Weights of a small GPT-style language model, trained from scratch on English Wikipedia.
Size: 10 layers, width 160, MLP 640 quick GELU, vocabulary 8192.
Architecture: RMSNorm before each block, rotary positions, no biases in attention or MLP, normalized queries and keys.
Each number is 500 + 40 x the weight over its row's rms, rounded and kept within 0 to 999. Layers, rows and columns count from 0. Numbers have three digits each. The size before them is the row's rms in percent of the matrix's.

# layer 3 MLP down, 160x640, rms 0.101, rows 131-159, columns 0-127
090:575541540463476467519455437523466502504510484438479471518494504537523532467458481495545473541485484535513470515507505512515388477567454501576539508522548476495474474460498513496470513515553485488503568465513571510540576539520468492481562529497490516554529440524530555522567481461513549543513614494527466478558582550527528521457495497534487504512490539457452461461470534413510547530458
107:493453514467486527553515528530594484488463546447530521470566510456439518509508485557522503406528525483432479540450469483507499500504487550454495527487481502455494522518496525478452484489500461529551505517493442467455461531448501568508451563512490544468425555461467466447577463467502434467442531513550538532511528542504456523450451521508504453427425472520469519488433441485517491535479
092:507527468388498477543388462492498581485530561581530530471488463490474549473579508554515487514532446495483447495468489509464467488502498513472549495422472512519565508515532454552508405454542493462466539503511534445473516538512497449559486498465399528547528478483501471592494483496462543457494504542585436521457538508498479502560438490476531471500433530488462541566468508481544497457556
095:478513487511472528487506488441547560516477547527516484490458562516447446480546493550487435486524483503470452478485484445555527547547448540468554514476499488437521561468520536449450476443471501506526498553460461500542466466414534589482488516463504569408471523562471469520465516569502526557515552479546468518424452455513490515463473501431500481551438492450498517517553484491504518513533
095:521498520472474478494482528534514538508559496573549486526555454514472470511451542503469510539528459512492414534495453479480508534485481560479542505500506550563524479463471463535572494514532471510452522456486533516486459436575447515504507537569587463489445494513515500458513463541457495457531543492543480454496536444516471510475575504420484532518528539493515544454436496530493498471528
091:475480468478480511468446512513494496443553485513486497488512458507461518481444480452522523524446524506500560506459493486557502511452455503480524587420483480534526501509525525451496425555548512485573508465462504464535504480485530500462458484526429498510542455513483495494428500495541478413455425532504508524495623506512478474467403486513601464473582447535516466531574483556470490533439
097:558455411519525443504467437478458498511523501492520523461567540483447541499462495483430508441535512467492519487493451493513510503461529581499490526469492506490605512454507580471554521554606420486476418487487480497494455467465524511499505535481601498536546484514457570500471535437437505525471566541464525597478457491527496413416473558571472486513553481589500453525432479531545457436440
094:485600505485519562600480529493490453535497520546491521515487491513490478508472617544540483525438470539525459480532517585473453517489503508525463448504515492471537554431421475409498510486460519527479514410534514405476515432456521547499544536473473485496486482480528516398505510531486538434502490483538516493523546506471545528515491547460525589467556518495532548507418543479413529535472
096:449529435551520519484452567470521479460464505522533482459485460524462516483522480484467453532493458472454579568476519478528427469491380446467485403421445487473403443505494480527507464555515491418537523499479465584436491509467457507468470480400564504510543516487431556543540468537507547527442497428528562536512507456530477491509476488463551525443403478433443512487494474553511451535450
090:505491496436466524489541469477512471460445444506470591521509528491485485490561539493417468466483486486490508437517516540580471529510486453498481451484476475532497545542481483469483476545501521425542504574507525533433485484538509447513518460515528501511499510495503378563519493539500550494508522488552471496513417453477478454501523449459580528513476527515426504491511517532496507465475
095:525510559556547453466469411547473443496464489488469488553587528553495528490523529484501478496519499506523440512511504491514492563517496511497510451519501487495562465478500470534430530465506529450495513522537525544462572538468506571462485488428539470481568466548518434545443491430485546492515508505509507447455511539513530509548519455482523506498470517474484494484428556529511518505522
097:544446462474524466504483553493539490442481456567455593501520570435484414462551569533487518465510545476486507539511504548530612508497433540455441500506484500458448443494527468541520493431432502477547493512438472493484561450429546521571498490523490563476551461470457526494526519496503470541460508521427486548563481490509524428522495418519563501509512480515518516511420480475483454522450
119:445482494510490475540547546584479524521531502417514519485501508498462479457538436495471483517429550479512475523489487505474524453449504507431547493518496548496480542428501508433540531439463491514462531471478510460505576448506510484460493531513485487468488486502481555481522519457626482434496482510462539464551515486532499483472482453446522532483484478501430469503519467499478514494468
131:501519494546533530403496505522470505537496494522469455468514569501472466520485537461450573460477480470463575568469447454430547514481447544457522487432482534487411538547529673413563474515450582415482509459488501473427540443448473550490471487535465535479531542503469474511466518532487478398506514514533502504468471524507469430485479491499504478475492491463460499466485471492475481468501
095:499437449516528513487474404497484480503475553519538550535490441534540500508517459467533516467453486511512485533547509487564471602519484537513483560532510500423403497463560490395494468532455521549473515436508539525483472535464531592484531486505374525508552529421571514542563519474446463439524491514427570540521481561466528448463536485520480555489531493507396517517529483471435491485548
116:493514502543468454554509487509476483484499500518499517552501558552505528490538497496563487446544537539580505476595548512502512492515514483535519464542568501474434451467465489521546521517447448562550446522549527536550456524484552502474560519485500510506505499506589454496563469489466575485566516501437478552512519496474564494468565606516422453513550534513512519418463548505467548495475
100:479524542482472533543548422522479507503544495534459490538505567541498571498518545489553523516517448494505543490542544492523463505469529510538447499516537487464508417444536468533575517533437509539401514518498517555566445508585518522538506497441511480549556450529563541552458479442457580540488449502505476566524482515494517469492535520496517513519584489532554520433443509411545542542499
093:526490518383492454600519520475502500516477485550461482539483531559480422494519514465562495542552426512541455461542509507515540529469491501554537516529513501529426490525522480497480452482511484519517505478519513527524514504463498520478558494502522431436553505514553451549542459514409461548516458574478495504496527573528544461448517467500468565479526523447519482510541543549473521513467
103:572484524517502471462467494486490516483472505559529506554549493582512454553503494466556430550452507552546534474523495537528467437434492509487532456524509521463491549508494448454459461418543441532540494481559531556550474574436478497439543483497516517507567495543526503447457528484499494573486544506495529534532466539498514510512534556513512580506437514516418439501511535552464529508485
167:499437562502521547517555489533519538468545527501462491564548521562559501484485550494545528487486525582568534499582580504525480537503484551557497528574601468557505501451416523540522512516446522526438532532548568518561478526482520483500571494558515487512488531441574505486485507468439486513568480504525517492521508535495581492510562552491507541550521588492510489503525558499486559490492
090:544529504480539433492472471505532482502477465467458479476404524492545517509511476529513511514505499457475520560452477495470500481527502392517517572453450504560434488507464511482591522418507506401513510547499490511463428571550531530429475441547525534483526449475489454540495437565505483577519455521605500524559524501518480469466451338574524499531500478419543569538557484488533457504484
093:510537484563496486460517424581411485494486552468445452467502504481485472518560502420525622534541521485496461512491504465419418556538439559511457477508512460469450514443424504507495498477433534536479544490500477539510501445458502516435499517537472550513417569481490517559514469542498524414482509527514521467489569440499489527495504544524506443535464463519543464517473499525545471506465
093:513575517531526529542492478479502483504580533547449531475520554489550548590520474510501509431501492485498546513489482605484531501526491492484472486491493510530573442521570468504480516485580466499497519491518442549527494435575501613555495497457576447566436489535471515405498467479515458554484539483503490483550515505551518410514471489438510485457508455517427469522423486518505455455489
088:523520503533497478502466479376512553500502524567469474511529521485551469503463529533580542466532517516513480509523497514474453472516489526487564445440484521485501504521514466435470522514521526535485498540518504531518588492511501443518525524571509463510467516544502521537552474463519516558510537516530530560416439522469523544531452485444553469495587511532456520476514525430499511473464
101:492517467449470504462473518503507566493502545576511509465475448500574544571483539451508570485548489468456515523463448449463486484475484455472498499459480471527544439516491566463515515474469479489526489443451493392486488471469510418550451562512487558468469451454458529495534466496536404427468598508493517449516502501482466487507451445482430435553480487431492469477470513507484462586523
108:508517454519501524527455550446521504483466526476481550440502417416500463489491510478414526526527523411430498475457477529507551495412536508470477512489425476549519457518489480523495503493503545458466494532433407528442504505544510554517440485569462539441474537473429495501471480492540533538471526507577455573528461495506414503533485438472524494417555440495500471480536444547536439460465
093:484449545440486547506544483474502514529465434418509490488517506472496486518513420555508471507451473526509524430489510590474507501432551521486449511505482489520478476505495465463491489533486517494465491521489542452500558424472572506469502534514493471545386486481488542577410513491532537531514561510470476495521533477518491584421498501475557469516470497518484549462502518481554501521493
101:456459516492495504516497456468478490483455466379473530552507508514454475508526542492547499584547522542538470472542533460564515401478488523507502475529539541476467486530434499487481492483466495503545486563528542455506511462540423478531525479552414504509501556463520473525467543459529439458493481496460548476492550551474531541477563492525496496501501578592494541472478524519551500490447
096:529537563506506518552456530445510559445464470451477454548533481491482521460484523424450491474564465538549492506533536429464619476518427456550500470496544553439580445427481467535500456526517497584495586539480536502523497472480536487501524524497464486586534504506560500565606599510581573540522504468520511507606458508495538508519516465471451551541561532526427551485542506453482543530477